{"num_attention_heads": 2, "rope_fraction": 1.0, "init": "normal", "init_std_qkv": 0.0442, "init_std_up": 0.0442, "optimizer": "muon_variant"}
Each number is 500 + 50 x the weight over its row's rms, rounded and kept within 0 to 999. Layers, rows and columns count from 0. Numbers have three digits each. The size before them is the row's rms in percent of the matrix's.

# layer 9 MLP down (transposed), 320x128, rms 0.272, rows 52-88, columns 0-127
102:489500534582549489567523574523480527429496400517457498510564552509511460545513459481487509591552384543476542543475498482548526480529479405419478477508545441469629520484527518521529486480437578501465509502478534439457590439548480454542427535369595480487460499444413423534459382566380520547495477441530537542506490494512562479542489495442525550551409459466575515417453520486426465440500
106:528459498495571451506538440411543527551574476453535596567459419518516395560486549571599477521523630496502515417439531544459541486536454533476470563460476509504468432522503545472561501564527410489453462461520544493517458505421498422487518504534495510482460467537494540541442433539539513557531563482532394554453567492468457438510507534456505549510594454371523503635413469529478522608525
102:492544480477475482393483481581510631518496485383570512473506484500509440448514579508456526469457530539477486559443586565511527579465514438461579461491536527525477436555438535453467519477442550472554454516503431546502556436407535471517526487490467546492487531526486333504555582484517417533446425509499547524511498545508482517430578548463438534554556533421569533476502528385568548527619
102:436548477360480531493538506456523578481560488524464395538490412438508484527416404474548503458558503492442607401379468506500516523528425505423549517526543464525498447585518559523485461580463535440503482451490543455461492530580412484521411469509563537552469503414575600537479500477448491460508601535543478586520473526540566529487486505546570477472454478501518431503492543465558438501407
103:579482451498451509469523396518463428528484466479489516491493533459516539503510523551453415500568524447502437493514498454487494376523535488431432471461547542458478468432436554465550422469496403503545455434545472482487535474426518559464535510523438496482537582430507603442411562449627578515551531483615517522464477469449532516507472611606446493578507603482519566466528528402456550518463
108:519557527596416536493409509467456504535493442479501542507449475497590471551562496478498500584528476487511477458607513584465563577536487496488476519487448437526546480501475451489523436456523548410536474470499511488497444569506505503477501591457574523446506407502531737535467424490496543509533620481515421463575482534497496552490469453518566533559562499544470441487478545518376438520534
105:530471490449444464547539423504375441494444482560550516454518470487536488453495483505479492535390527488432624515558431538488507491551431514495479529417429585381549441437556459477488454559473459515520420523449567475464559475560482486460467485413596551543507445535490402444566399565499562479459476481442493554557504487548468561454588468547485469445534444540543533518557502517500543604557
104:459451502477586515498553358449447570542456474504429476466465524520599493532474557516489486475530432432506423453393415532480511566499472463481422584541510458527555516510515513488482475497556457463474469507449620513492523462545522555416534591548438463458525485541521663528526500514527459543468477583515394585613522553492583506517473572465454492460531546519493473429548456458553459457504
106:554499559481424504459522482476474536589515438485522443558470520479508439504513494486565528374481477440469541480566521480473535498397547547472498507500413564444534487439512517512563489478517408468443477493556525451484518415489544431486510503488606511529505566481473664528440457454520569484564428524551502390572452571570408507495457499418491512461577505429404414458556472571515567441520
119:541527431528528467343476502432547468438453603442483398500557469479470494434519527424432463438542420508655373469493526464411531506482498392489483484486429462509400458439461510454439503512467502524454463535460490512528519512505478422496585427500489524401565503485538515511470532541456430419453494506543520435541576509531419512471479596480512501490549529457473466535480518481527415455511
098:481539588482553529555511562466529523482552483450477454481530507622406509495584462433492497485482448498482480465488544499573505626469598458470494482510555500462457521579520477463491512614499501453469459505432421477542510529513557472415560428463459479561560526505455481565437560571470405552525533489562456572495478592422425512481475404486440554588419432589502539511523505445558443499588
089:502618499548569467398500472489540539438523581456449503486423478443501498574415536475511543425467462630487584581568356573487454445523471521477508448608566546491452498446522485573458552556501430453533558525464501522501481520429488543521461545532558444561492506502485457552426493554544479494594457465459473574495483508512456515562512539498458556553560525511607481434454566501486509539583
097:517538499569442489471527533478549522476507584415561539531408524489544588471501547394581530523471518502596562475467501458487586477612508486491410473453501426567502513455446508482371539499457474451463406513595455489412494530553452479480471400486544548579398402526511511458488478556441408539489577516518515487536498440491588528515449376479461534508496461490536485465530511467438466511452
098:530514556442490546466532527548451509442417511540470425459506529481456564464496553604437481469536510524479449488477361544448582564522491492501412483554616490553598526437475522559490494565493464511504363456556544499533530439466453496562455532578422622522555489459504620516474555442490485549551460557447435472500570418478509452485463493416464505518498568531567509443505534556475530551471
097:548422487477511478601492494544570421487582449455455440449568537518549466498507533557505463491477587472563506532555443430477497468549449489502523451445438491423528484542485541507483522581542513534493506555428484537482596505546526545555527438527417523643523583580561633499481411610490475458424489559471552428480470536522480490437561419477535542464510510483507549582551437485419540562477
099:447501341476453463449408411560513467525485547534446501505481568430541410537556571474490493491421431450440614443535562479468606528459491506463497449503504448495522513534467558410524503459488500467556655520470521514541555478529506504511521441531472557500448559519503518514416519473376570436465450529581454545539522505572499559497447523544490516509391505502497530486418605529502462490504
092:504481375562459519443594559493481530515459540561493478483448489403466578423451422398554484504455497579477507555504505470449543618474512555502495577485547514469468462498503484474547493546514507444550460549539521615512473478511529425454512474492493600408486446542504498573608490396590461455499514459596540456521451466529419543442431537519471558458451560496565578430536535513555497522441
102:505568516544544452488449507514448504554568518457462517506552549540524463547532534455482478483518447524574578556530430514492529391469440483444493484459558473468500559521526534516532562552540572518412600507534484468449527445442587552459468520513453490512474465558514246518532500511456453537450539507582606512519504444567431503547482534549401537459533485572434508431462554494491443462476
100:546525453448497531509529524401497510509528477475487449479469546557482593517520605510511499496474510523525514476561429580515614490518537591568508427510458500480512521497467572561485501406430463451498452446443464544519568509470459552515534535506586551486564403443482453458455516417515441493484433464602572574601462433553535425461449546505566493488416432385484486516470414456396578508487
111:480517512550471510435465491467457465419491545494501586476508475416443537423509517525430554485493459596476575495489534534520528561543481426491446478493507614456452457554483566477435540530437518563524489598530510516545477496498453512553604473423464451472448490541430459556580566539521456413457545409497500473484505430544547548487516463518567559423367550536535457463425590516424495642521
095:449467426558499479541466502527494464477532537541477487539478489551508501499538487518585463586511565485491538558595426586478561501466482480527519579462445510625542513471497514378552498530576591528522443489499501443469519410425534531518412534514504441491442519587586632489489492469408442575508466489473495585461483504528536496487478412488550472486587568518548563541517494487567490350587
095:447432564537513432527523475427489448466489434513479506489508567534436546458475367560485552468377503457509566533500542475510462505507466556555450432502454419590462459557520585435511486469439560577524437511557485507489560528504618414510509444580427553526442572477467479499538469440530509507526463580529516467508495438407508488535529543370440504494531538485532551568442409622504495521488
095:598553514492475485505566469586488601449557514401485532455531556519579556498548470503390520495555509461505552526455454515518529612541466516430501512431556525500485502496496497548464445524459515512490454589541560449511675585501384508554439536533582618484501501536497493506527425507515419420541464498523519501490519434602505499548550515537480530475476509509452476506582535441450562615516
097:489455430480500485503541448441545621543473527454518387473447484580562510498558486546576446493482539420483436499489430510512419500521503560460521558452420476537426446492512501468571454480521429439502538500521571479387543548479493617443562598603532506404533465489452577453493517479505543558424522449485436504402432531515539432527443537425529528456516514456560417559509486569450498508532
096:487447455492489597524546531454455474547546488550548504514444449557481529385435538602506573528506481530533493460535467463476434531456440389542533504510455503486596583455540394579472461447485528484486550540562449529537487500523390473520500503464515531376421481593525550437542493578481520489451528500523545580533428559504537507527554531445531576438427477489435589544505430538421600511536
096:460578571487557479483569461539403506524520513454493534484434484495459470536589545495466487504402481449496475438516433525478518428480526410484521480470516391563489528537473440445558421527514516455530426495445550450515447589486465490561591513509569440510531413467484540460464512476488506453419455540527570490435515402584604551421545496447545447458609455445621536538417501519570497499440
090:469543465421484554529537486488390437520405469495549435583526491502462445414623496469418460501568426568521572540437464460492451478501450461482437532547489582464614494552484486489480571495458464571403549517475504498565407493513536487443527576468494434491604512431553553474470523528589541440461563568535497496558447481553471512469421499506444518437503504535453519383504538568510530566481
091:490517486443536515437564555391537443534509574488489519439410465522498522487511502437475468518503502542489531517526490538495530518533557525506560440425457511469448492505472496548455437480518461409545673451456545446461532583479580560516595507516499454495453564565483566505539404492510471496427434438579566417459431500601430470455564472576606491543550471537469486601532460553568469446480
096:514417511556511501507523518546412479476569543526424560459446536468547547437455542586543481506589581593400518515495468437489507425463526592400544503519539427578396499543499456442556488562500493486512557451547492594456513402472520502431450517481566461431437460512457458489456421521475495547511500414433499519459507584482595528486544445601458532531471536555438529494498471566516592546538
098:540456566495547555511476567482546499499430453513421567528462496441499446518505379452600585553455494485508425481501489538548434479521495380537508490545537614483469589448552525506522576526496569428537442464568446498562494442547513506441504629444454550488483456481589617520542517531563521395499462524471501521442518499579573587545550504435524467484479482517471455408505451509430546515488
106:431551436503587570554529489459447441514451586471515556503519436542505428428619498410507551517546592525574436511458503516489489510506482491422510481424529538433442540482488413500549473488495569449503447447538457458549463540445406498454685487521491511426429490491483578569559560466505536502523422477554472523515635497548544557457496506484499474508464547464534501517436551471560427504447
097:588505459464479432453494519456643515535599457524481466507479520518473451536560463442547487507522377503491472519482424543450411567482550434555553557484460434340475499468436472497493521513398438478527466481466433502576452493504430430441483429504454559425596480486460465511586494526458458511525463570487509501534555499445554487589410472505472472456531486572532508488553511587408553508518
090:525531500514483479418476510480388429480532464537506461479447581549473451490539552430408481403549570467467550438511493480466378541526480458446501511425492479525552469452486489546526527420516520424456538444504537470541564526417424559541546497465466507478515471599459416429431573609493507471488524482617495522494522513531488553510579547588458487446430483573440564536500517356519532567532
108:551557427410548360441551519590496611466493497562411601489505520438580490502539561408463559575536540444512468479522502514527503517488437463508491611434440509439581514471498427533592434488509394449430449455558528505507508496605453434483533513459524492458507467489579425503445541533510515504487542507527411526437532539481516475459483444426422505538503540535525559542535510485452494460576
098:436535555470499551496505456470510436537506563502476459551506461455420474556537497519529474462609473421489625517516519537463494569523569487473448430582503450527575419541453557465502514532477528569515487569514506480532462611516497510496566609546526524421436423463523550515516500495541506562516572407510537390478533394494470501477518517441451412435553404481576457464496455466603476543612
102:414414443558479521557478589498479539520520531566469421442424547525516460428542504539488484481456483479510497512588449451403545507480414516578459503575482509474420585516440536462486504569543507484506516501491520564513472426445529541524546494515536515481579441485523313473483489413444447473602547518518473457486558570501531491474523514461505525487518496451445523417636566544611495424443
100:621488513414450438529503545539500561466478541528459534535400458539390576562570505600506437619503557563523535418466573558536473563524507455473504476529522535500567447511445482531565507543483497491446419437471507387503522456501449503571505542532465579489530483481536360494525469508514499541500475523443468469452463470542528475608493400436457564462529429485414449464501522540528424440517
# layer 9 MLP gate, 320x128, rms 0.229, rows 53-88, columns 0-127
107:577471520370459419519524440467461517490517617501479576518465500567491431615493498504514510474545587587572528492516593548571535447530553523496370423550490504507487517458528560561502513509511524447510504511545508496385470457459571478483551581495483509504521482486565507557464399585507494535468514487453549580582523578472575481617536534529395486496468561420555479505517447521542540493532
099:509606527481485489607510560550581548515447484516397404456522572409484585548534529479491420452419393472454416407552418429580400416445447516570467531562513403550456504448460548515496393533595502536527501534554585477517497509467506436537496490531466494512470488473478506519568455515479551520501540491446482509529570507499438497566463441486491527558474511547536467524475534440452505513409
094:525434586533509405466503490454436511483584560529559464439518550410577446448513470521511556493514422559446485490564458426488463532509494521524490539459540517435584509516522444478452530491451597442576511525464395515599540496574512462541556410483441539482568566523529578451480492475509543523605466359438516557505429532489505502570458438548487477497518481492435530469533508577417534426596
105:515477489472490470495605446532512462565563455428480540444454541492470514509484485559482514522517620550522499467542464466534507485480476583478555469549477438454507446490558503501538429460605462583548532544475466435577468524472538367502587489495403415556512472460498563419539464457656490498480402485446478432612504463514509474479469563519541627481492427513433540448586500512549524499524
094:574366567463533426523566467366432563408483425477508480430406509484503556527501563426477432478457477590458490547533528507564562491503487442438531477515517415474549430523542571561572605510427557426648527587477476434495469499455619518537518465488491479511540459483549553434491487427499489463513540470494465518465464427529474459501501493459550534529538492439523496513505555492520485504437
093:489484523510574515557510414493500475547428523413519528511555532512586472465460560505529444500451392565402493563523500508545531567494463467585560485477506492481544484552478561423464486591525410432508457456492554422504489525391526511482559418515422362559476492543520537477451533454500455650550601421542561462463481517451537465484569430418579472541535497562472511543506529496480470530500
102:574519448517369544496515488425490540504626485428387539394497483475545511491500506542591453479455443509496529418457488476471471500491533473484417513522506473496421517461458531513468596463518546521384564448523619497453429503532430515622526474459540568487489542548484473432470485544482499412551588532477531509544495514465552450527439410455471519430459583527521556521539413545563516559486
098:462516453505554387556409476532516404481545610460491425506528546473491445434526449530579457462489486590512530547543434550518501537533479564461642405519515515530527531504521553552475502552508549493493545468487492470534463497504480571496544446530572474391501407480442509448477632591474568520473490440529577520526517566405608583532513576498513486532452494468483492516475390453521544510476
119:477478547560571489444493465465532457526487554453570495478543519494527448452485534507440450472573548522534541494589608363519501539419526482418425496449494517525569554647476591549502508440484474429498559456455567599562481529490476503585517529547523491467523477536588462440499496469506474475539487529626386533467447448498516486487508579581512527549460507475544544488614510516534522543603
108:543531430536541514469508444535507540457503525621505369451468530437415479452501473553467432647424424526447451559449487508482459514544462488509506569449512502440465441534496489507529574411497497485390527536551527486552557513522537547516521497543463505543398495533519527532586553522511385508414445384528507530596494484468483546527535443461471516468526488471514447517527431522629414529554
088:446603544467464593534482472474518529508502448487572488532532551437451526517495434595647447505500518567425447477495547588459451481541560539575574550460479631439512489545523501508518491441497503620497513436511500468450520525540470530476494547427436551565481573500480455412578491497513517575517459545526444436425437525527488504400477536488414534518434488473592433594480445474465450475487
088:546415488475480584517425402553545517493528497391529471542460498472513476552488526516516485479444599609487508443498547448541564443526496497427463464446574442570504589526444605510515453554392543494435516483560602562587535486504424459480453483471506459497543405452473447465537551485520517449493588458531518466499431502476458540532615526539520568522516551477533564497422556522415470563426
098:512517442447603554465467450492460481457444505481557382488466509420470476499556550472515561531529527494496520507548464514523677521555473523519477534505488576523562585547459583527427480528530501542585339403490476540465362450538453585422491518626477537485549562476523521584425508529559536482455513506529484509456423407505459521486459550519489479524444464459530505476495490496521467513492
105:555418556531526520423538467503510461508512556511469484476545484492518517455537462447406517531563572526478595478471634433488528559463528469469593507548494442519552551545579500490480523436501562509525497396496505558509469527491474514452538462488444518409515410479567542575560539454516485450519622511588436546493498452451586560546500560432554485431574516527384466478401503498618522538562
097:548512503509536450550474507462438468507491499402478508548469502555475586615433420508512453398493517425532447543426630543583494416450528566523575496482556535419441516521438534610493427630507488516550521514516450455612459505447471462491481488564526506439539570497538549482449474528578519508543537470423558478558639497551501488554487606511507480461516487483550496549528488522537516465520
108:523521558599503580430470514454476519580552517532504455436555615425496503543444475460518502526476482642510511470457565497428482540492541520573489521486586484482522523563484421499549471485555487467555498453457533531506465603580555440500486504596591418516589500527409557422552508533544549581487484534432526509464516501472602499572470550518541562523551464404545515432424431480494577498545
101:515463456556501481423522484512435502517503508453427383514565605452528540514418492521482462615485481569576386515529504502505468560506567448553505483459571509489483529547595503588435428374515485506507507487617433450504616525560443409548555535537521524604491463544460471491548506554502461467525511530391452499534546565477530508485496470527528501581479534463420490500537547558526442515581
095:490477498539415429507609532485542442484552496489442552533486552434478523434499526514474524468537553461420464494417575488558473468504533547533574533437569503567393459456459510439503543503567526471486558541445497473538423474461460470549505447487504501614437524437545512593491506529546548535541453545437556429454495509388505611457569435572455575463567513617507494471455570531544505495610
106:564524512457388533557546504524446540610429488547452457526506463614394414546527477454542536473562514464460492517502511595557440460425528561484590451558407560434595513494520519456552429503518494530487469528529560538457439481515506480505536523487527550459525533495465592409539570521462497567541474397522495452518433485443567480476489513453484509401554498437476590498578495497575589558516
097:455490556474486569439552494484407503503499508486508498437515568446484585502446531412503440434477457511483549428523532473452562507534417491570570509458432504487479431407401504533563586536511501485528510499472491612506485575536522547542545523448520448489426614558465448538575528465397524470477518516507516488542439486545497422529449425489391547602452450533500529396515470490546562453374
098:569536441530524596497556556502461527427520458496528530554579440488557503426469572456508528555469509498470441441525595501526534441515510431516456472465504449518496488651529438466548416468549493496490570557539500494571467522523488577557499567548527547447519543455459490469533476662446561535463578545401470523470529513538530507546470506472414404512409431459563522463614474525501463586523
101:438515512523544480527483449423546530498542523544535553561595506468421513569469572521595484407506516548585482499641562394500506471530534458444554534523530521513489551581497529552476517502455488525496455387447538548512434484448495551525557490502464492486594419482464435511627532506538469548528572554553421565481404455567489585501375522517542516454476579454475518428529453502506553490505
106:527497408452559464576537487482514510532435498475487475496379443521484501630523404490495512517563468503455558535438502514571526493446514486544519509533453442566437517548495575509581510404517519482415541552478463429565596492631420567488484463496485532515484422453499529465514532443520418509461565472574545441346509369504448609475548524521480458503468471547506532507484491544457527476501
104:618548439574513443475516508414402493525481458467581480511511447525596379525494560473478491461482455536473428468534425404534511536513480506525488467472502517430588446489463482526539407468483515507513607491488563473569528553494483418573470538467531454527559495504413550411509506424575504544506546547488566508651517500472580531542465595553520500467538491482442481407527467557510521572568
100:504453511552486517568520522523618524582515379518569523451475549434530430589469516463422546489540493603486523470495508545500568589477540479479572489581509547541483477529489532484459540501484512575466457533447514482490533469502499407548417411456591500494591468488563434461408491439493544466434508525506493420524497540621492404503502573482543597582552480572536496396539490504444424510525
095:531478583611456546486464419458542575425507462507492446381555497549499503425461463477421622501498482510557474486473543487466503457507428579558519467531543547533528531512476441464546475514552590482498508587598521546514526498539450520443490544525577498556581478527493378516474515531425531447535484427512514404512509475402481415495514479400420530453603437476464445435430467541520530528460
095:466522542481525471449517483496533536587588537603599428487552467500422489547529492517549511532548482543386505500443496479473502587469452467575488585406545556465512496508495469444431470574549542488566421442519471504506387435551413539482453513674495409571459512466437479511448536497490527533541487545482488489532493554434571556572517415479472452495591490487473487477567430529485445530449
099:570443574471443387452533420611466437495501472453442578440523524466530465562515455434531487540567495483479575540453574458526500471517573524507515463485498354386527576453510459589418461511497502485451553533459416521560547491559512492549482531560548481519457533507563518530455448500510549481401556497473503569539503489467519530479453488505526607540479552551495604455547410515575561415506
105:517497578582552489459481549420421559577589467519534517554526546396577455428426538526456493461613495493604676453490513499557588465407488536495535502504474428547604429467454491587579535544479519567531569503488549521444474463486552495547503542549503492496500570558580501427480526503493527473454476580493454497560512536494507446470516535492462472528486547551501526435492461453562436491558
091:457630541421510440553565518474492420503629454511472505461482586497510586502404556460483520564406527483482539555511494501525529449448468498538537429459419499438634502544528481658518518485495474476513515564545610493533489515440465455420459480510564416478549480546473526527480570464550466525544604595484516499451517468482499566520451556535507487479554509497515513496520600593544534494501
100:455585496555562548549558534497576525505555460378549453596458501516465495438480471519527490532555510595508502521578525446455414480462378588585552513512384459436533506541557527495467449493390524359596472480527416410502444469481610522493554515484486510452504449464504573511518484462512475505522589479529499556543472454516565500538504482448443569476497494526499436531474553503488419447490
102:465530542529496539467475557571515439474546531462438499420503507491482406441463480494565419467570446582498566521481521478478411550518429520490506502543497513563449519559534533557520443489434509548523459547439587481509468492486510535515471548511448558453554515509504525412418378510614442547459450481472460490521492469513543390547545556610517497408486595491576540544417505537506600523646
098:525478499526443530486515555458511446471542446448502513501490511475573479488483426477457488491529462486489468536513606430627530497500452526596486487399539533576607483583469493465512516501456434502513533514486577574522498501579576459508565441559506520513560523469468560533464552488529622580522525612485519461503458465432527429521465401451631493557513365498567495538502526512564607564527
101:477521420494533491482531535480484510537533448551485537535424442539504517473442505470554474462545541536570446478498464502508628509496524487546566494464511542496451592542566588427473469546496377510486485423533557473429525506632471589582572445413580480578491522545522528502457571553534605489479521523443487587574519502520516443466527435463608597468471387466476485473427471490544550509551
105:521518598551494505389549417569436419414408542493483443515511385567490437590542496510495581518516425406501495506573530475503568529514532498468483522409498490496585485688524525531499459558506465560460440511569528592597488505572508514488541535544505474483568550572551553437402465516471441510517528510509488553485483454456428521509536480533488487517537510477514518450531449507539487602477
093:540477497405502475505517430527553598599519526553496479467428442514565483658544517528486491497493531647506492540381515556519572559521469535510443464538478498472572420518426550510487472424420560482482485617567491431622529477494452611539512492525484620487565486446564491549490514494516507554445430522532498494518461562457488534520446477501424468453531443486490473509540535507477435452482
# layer 9 MLP up, 320x128, rms 0.229, rows 53-88, columns 0-127
102:477500494530547553532514461461534498560514552474454514445430607585480566570510490556533507512524479441522498599582459471471508566422512467458471478509439496525447541436559532553497460460544574541467420448538432580503497518449466564597465488545441448536532499423499539449491389475409517460458525421513565623585456561489517552526564552545489473528462481439548542446398446540489425396502
098:467501457592455517492534428449555425505478542450461495425484434631470548418572520568479529467571497518499551549560473462484497521527507485509502581458589518520467566487506501526585458503618523420532452518468520394542556523564471569484441529545524502380471569452536498521479449458503591520583445540497463519581471508399481510559486426472548460451425492520462484525623468461476445432556
099:482493587465517516536507484475498516445497675585467463538470547560521479492515490509518442509524507583549531461492562449503467436468442451454495469484566529529538488588555603514500489388469431486569561561507487527609454513472468354513537564507511520494475459456459460616490506564498496524514480558521559529461481448437506471598486594467493576554429411514440553400556541488527559524525
119:480502540516491509510502342490449412482509546421496520531545516598493417428462465478518455491432538534525593482496549445536521477559475503494440474485494486489481464524431563432490367508596406466489424510537465537535477477470571453468552435459420578498508534435505559492555562534484502504563473478618593513454513464421549476539523484548508489588484517403479463405573520555475494391520
098:415462595541478544501585591564537525505510465526511488473500473457463548561483480468526487570583491468439495496535498536515522542543434448472437521515453582515505574506523542511537592534532419511548452551447566485472511418545534518504545438430501568589487423602495448540510463436430577612575545434484500526500470499477535538455490405539540546561527555520544627449503521537506497615618
101:479502547441522466512522508462488538504440467604498508405511559458543468514529623412468417487344453532487609542507547508496533474518501515532436570568418462462458422548465532544475482458588478483401535515519488490452575411475504528501442425484531514509571475483485453459512527486512620499456569451539488553524538495447472537474547495621443408484544510507568534470554463572409561469529
107:497523443575454475460532479433444541583543535561470498450560486418489556504540495481516525403570473448559482563487490466479529424515441515511406555531494498420488496504453483484584555457486477518411454435423481499561508452577463553591435470450541530358443568602530558552440551524493513564461450432459457601501463476463586437511507495595552472503498493409461538446512514420550488456455
095:475556435554476411472562516434488519510487527460529575567417522504526471567555575582582534487458480448476547530504548412383499500496468463469519378465448526486527474470468479517450523524487470483517531655542466518560380429528611468550479490559460471496505515473446549419467475490385467542480450456523494548451561556615558499532524495449502587479546527492495452466445394499471484462468
114:573510395475467475542473499485467545559567472419522484507418506586500470580418450625483456518480481428620471502465530469465480511487522549494518489439615557581452436545396596496462499503482530514457468564510609605546474448461423508509415506552581537439524477535533445482488555522464496417447503551567481514510481486482510512517490468490527514553461421547600418478464519497499596500566
106:538538460521388491487523523458536452592416470440508560482540468506482654485408465457477461462591636593535497417493489520500509501515537487469504467490477471606516512400491482500537518499503456409445485500434510490505446526464518586507534467412577554566489488587551588424574495485513513482501467526464534467444520565571564611529527473490474436459455446406586541459539528538508520514505
090:518443573585476552559509441542583471515429520524408546494569494499529474520557451510414456543546456450554446402414545546490531439476481473586525479555504488518511475577507457501495503557451476537458476457528476461442493409482455455517516510524443450434507554470428481458539577445513519553470470378499499570450493517543543496479502407515558462359498618423425568532539423435474487558418
090:472524409513486486446529524490499570575455527439488519607539491498602478477473522323488551410451548462569602422484532500523537517484529545533491441532481481488537496551424529495484483530515388490490440453580543508521529568464444530423487488474588594496490447474460547558424492545467482513414519452575429446497511581475509590502530406400548467513497484573529506536456481487394486503533
101:400495520480507541466483460535522415479494518487508481490526413605484497462458469460504468416553526543580549552439468560414496622551514393416446446512491416530474519472508618547496546512567531437499532491538552553480577538444539476534456469468501479528506538466506489561528438468514473496538490509459519541567568519449424451608554542478566475643541628523480545507560471410492571509465
097:564483523456555541524553516486586468509473529668508485533466570576485539499431550549424465497561505564462534485413514525414550483478538435425448594542473478572497376592372575549448563469460534510532558569580470495481549528520464462493515519445529516477424538461432508481544459483519495554528501458417530541506588535400495436514481409513516497526431459501495466443531425467478527515480
111:462478473559553484470477401446522520494453552443450515494539513586430510498485530547570571519421511375504522491485562510433565389435524557516528504565593507526480570516525462520529420487526456482498450504443441508534461495431544483559610500485557453490561521557500492372436496420581508421552501411518498466408532458556496481460420385499590473521527481539528488568477526601500556524505
097:529452487490511543547411535473524487503509556500512481519480503598451473529474496475537570551490559491457541500507476452484539543443451568557489531460535442487498484506467504448507510522548629457544605553439469458524455476482448507526522405544491463578409443537454420465412427544518512451516504445566528516628446487572497540461503485491540582648538585461478483614434545576410451397518
099:527544363449494555536500513485402478548513433496493471440478538545549388434517575501549440531498434454506462547500463515602433604527535521529486468507524478490507437615526525532516487480647520526490454446591371419471576494511529530438469409550506486550572575503559496545478550516479463442511475494466571480508551514447531440574471557443506556586549476586509526547495503545523484454488
107:534482461524549422622537545435509497491523613579570537447501516491464411505505437526454402429525400484551427433500533484472507463412515470517446545532425537538488513505538397475477460393454477408524475572471512536496518444431455479500439498507469511371542581492478563478493465445492517429455510559430514473530476517516438516549460473505452433474389495521617504573546453528484485578481
101:497496477467577428563461480580543492466485435550583474591464516491416505491449546468508485423489510509462471570461422600487534400563432507556498544419523511542476461493505548434448506487390466470482497501521551409497584517504510477541554532496497494532432386485526492483452470429530431578356473510520482468476426582549466482392545450438532495564599513467591533496520571515496517580495
095:559618526532478472493447498566579540468450468545471504465434457539448492422498488366499509510479468484539511476376564474456519517518546489415388420555494553346508455459504566554487478567423535534501525462466437474581479502547523404468532595480570489604521518535394436486426483470553465503523486514456450464459444471523509514428456442533468554554472469430495445480490437495524449506516
091:507457435522515514599477512480495468471467457527470560408566481434478461531537554535528524402429435522518554537524486444486530607526498553452554477519451497504509525444500507491400503439536501514519464445507529449479407421495483545589492503455467492537542552485511420545407457535544527525541441416617517441589543454422486562544623513462497560484572469466421426519429526585612452437467
102:431467507524466466491553514480481523509589457506473503487531479516405578460497574549482505496527511468474529461469480543493410362472424514626413537499450554618453581562512500524441528471509625518512489366551479426464510505450471511475539537522483455503400519499528468525458543503511535572506452467441484410474550561480462452546623508414521543490508472470449480545556574416537412480450
104:507560575476529432492517556413552532510618484473601410556426413553508475509563485553436459579551500471439437565393585553467566468413400486479475457482445521459453438568506492426551527400488429500524410521536521502478512522496483501584587537512500467452497558527491572494471478531473453528497479547511468509511500404480506454583409533406442406493568542494518503524554472528499530497516
103:573386513542493562558578525381472486546587501446552520464436449498520456366429495542414502445492511462450462495481537445415609580498472489538461502525586449492513544487498462482530495414491419574457450507472502462518432510388484441549501519577570535452513392541511529397512500513538440491476487452449467547544539490496508528518448540486474540477470416456481603459507412481466486507576
096:494475564557390493479423504532564496614484535529524389467506497528437538569515417547440589484495523506556558527508472488476396533485475502439512558492461510523491529474413489494562585428433540471435477421500460570486499542483547529542550417491574501547501528445478505493439494508492385444573453532469588465491537551503471509503470459546449532491412494439562518569393447439544430562625
092:490392511549508518493417449547435529486535540493460553545410478602488553466499428490423522531512578465590436483523567528468499451490554484511455485494564463400573532409511548554491557492350452543489370499448599536524566530504471489530578453455592502495500538470649467478508483428570491465564505498524517546469443543542544466467483475557506469517470503529540460466534549507391536535487
089:575461522567488606572507473487552631558485539482562529534550492563613538498477457489472509430424423501413475455508581470553451498491536519503486508425599425599518465511527543560455558390483419480417558507509505541474546489483489536555400496535500397452482497552543514611469545514475480475534548517563513473500501501495392530486563488472473551437477435542521461468486513481425503507379
097:467630438435434511443509454546532544449468526486477569543496414502556505501463534456466449497588459517462542498422456544548455545482479429520544531597550560519563510533501559506531496490541486567514494423465508423560563567453534535495558477395460590507503478556586488483415389451520557472432460497448416539525481500555413485482468493575486497518630467475509464530562546588574560526566
101:409435499476484498453613506446395510532509444411389425597534549470467411456489458519462455536460493438508480425526504498528522502565478537522487448516519438611490581499520478418548523437494529496509508481471572491483508531610521509520519422555555491468526517520527498544460532526484531443566390513496564510479524568424475473492390529588553443484597504465568537583539561428389512492483
096:503507468432454560512541542474482474517581509524493432496456513470485611556590442590491610585551519482525551470440406493539473543519548517435474428523427460473535481432518545497540548486460589415464500542604497478461413549519413506529400469587489536515507431536493590613509518580546584486483446506566495550430530426513530485436510497465458552476424462549504517445492511467567443431529
095:552524536520517423571404520465505475518589421495504498562515537564482520477440502521487516539433504479534517447502522512476546507535513430459505560402597575416510485481473478400510540446498418503514475498506506543509531466544444438389433515530431434574494477516552503468481491506542474497517542606457492432593533487448541408476452467505528456651426515523509537456397452608398468479602
101:517581497515452449492461461582539449499448492463466507485616522562581439433565486519515485413507441397531502439499423487502537421535433443555435466570427475441546540549550492475549426563475528485497531532451496584538573486516420521510464557564570495579512492478513415467444477583571531465463486530492519468544623449486508506559493573438466501393517536435445472576460445609518463486482
104:452534451502505553428449524562404534539461414536528500529445407528571482553507594478427546481558469487474512461487467555477480427536539480428537571519460555447452481503438571552531463552452492483524458521457450594510562546448556500443536595423568513563451506464542440580518359495522436466491423485514535504455427527440527498490529617548489482423470525574510431527502449521485524502366
102:549543552528498460572496400486481505464664539473446503524482525556384600461523557506548502571552506464524551496540536535441447509463503563493424490403406521534393543441468555555495517556504403458470457510592423469516446569481487496529473423477487458461514547481452591497511523561536458514524422614470441464436453470395485448529588497525484520544570485483474518485464512496535535555449
105:542454540499412480551570483475464565517508487586581458471458535471452518462580488485526568574507459415488430570586520457429421527556447549523520518505463519469505469408519477570488481606575477519428541527450628527496522417477593476476470477428529513505479542378504499427504549475498479453552591549584466481476541577476566545464537510553524472556519487432535520463408539532550580508412
093:466529487429498384429544495523435514480467523544445509533369575537539495446530491596500511567546454540432476531495490437503515526482521535503469553501513494414518550491605529563481446559603484538485490542497521520514567514549450601515484494467532583458512569564457430435486509548398436516430569430518517566491564462482668446498498518603439517433489492454472518542460535459443556531443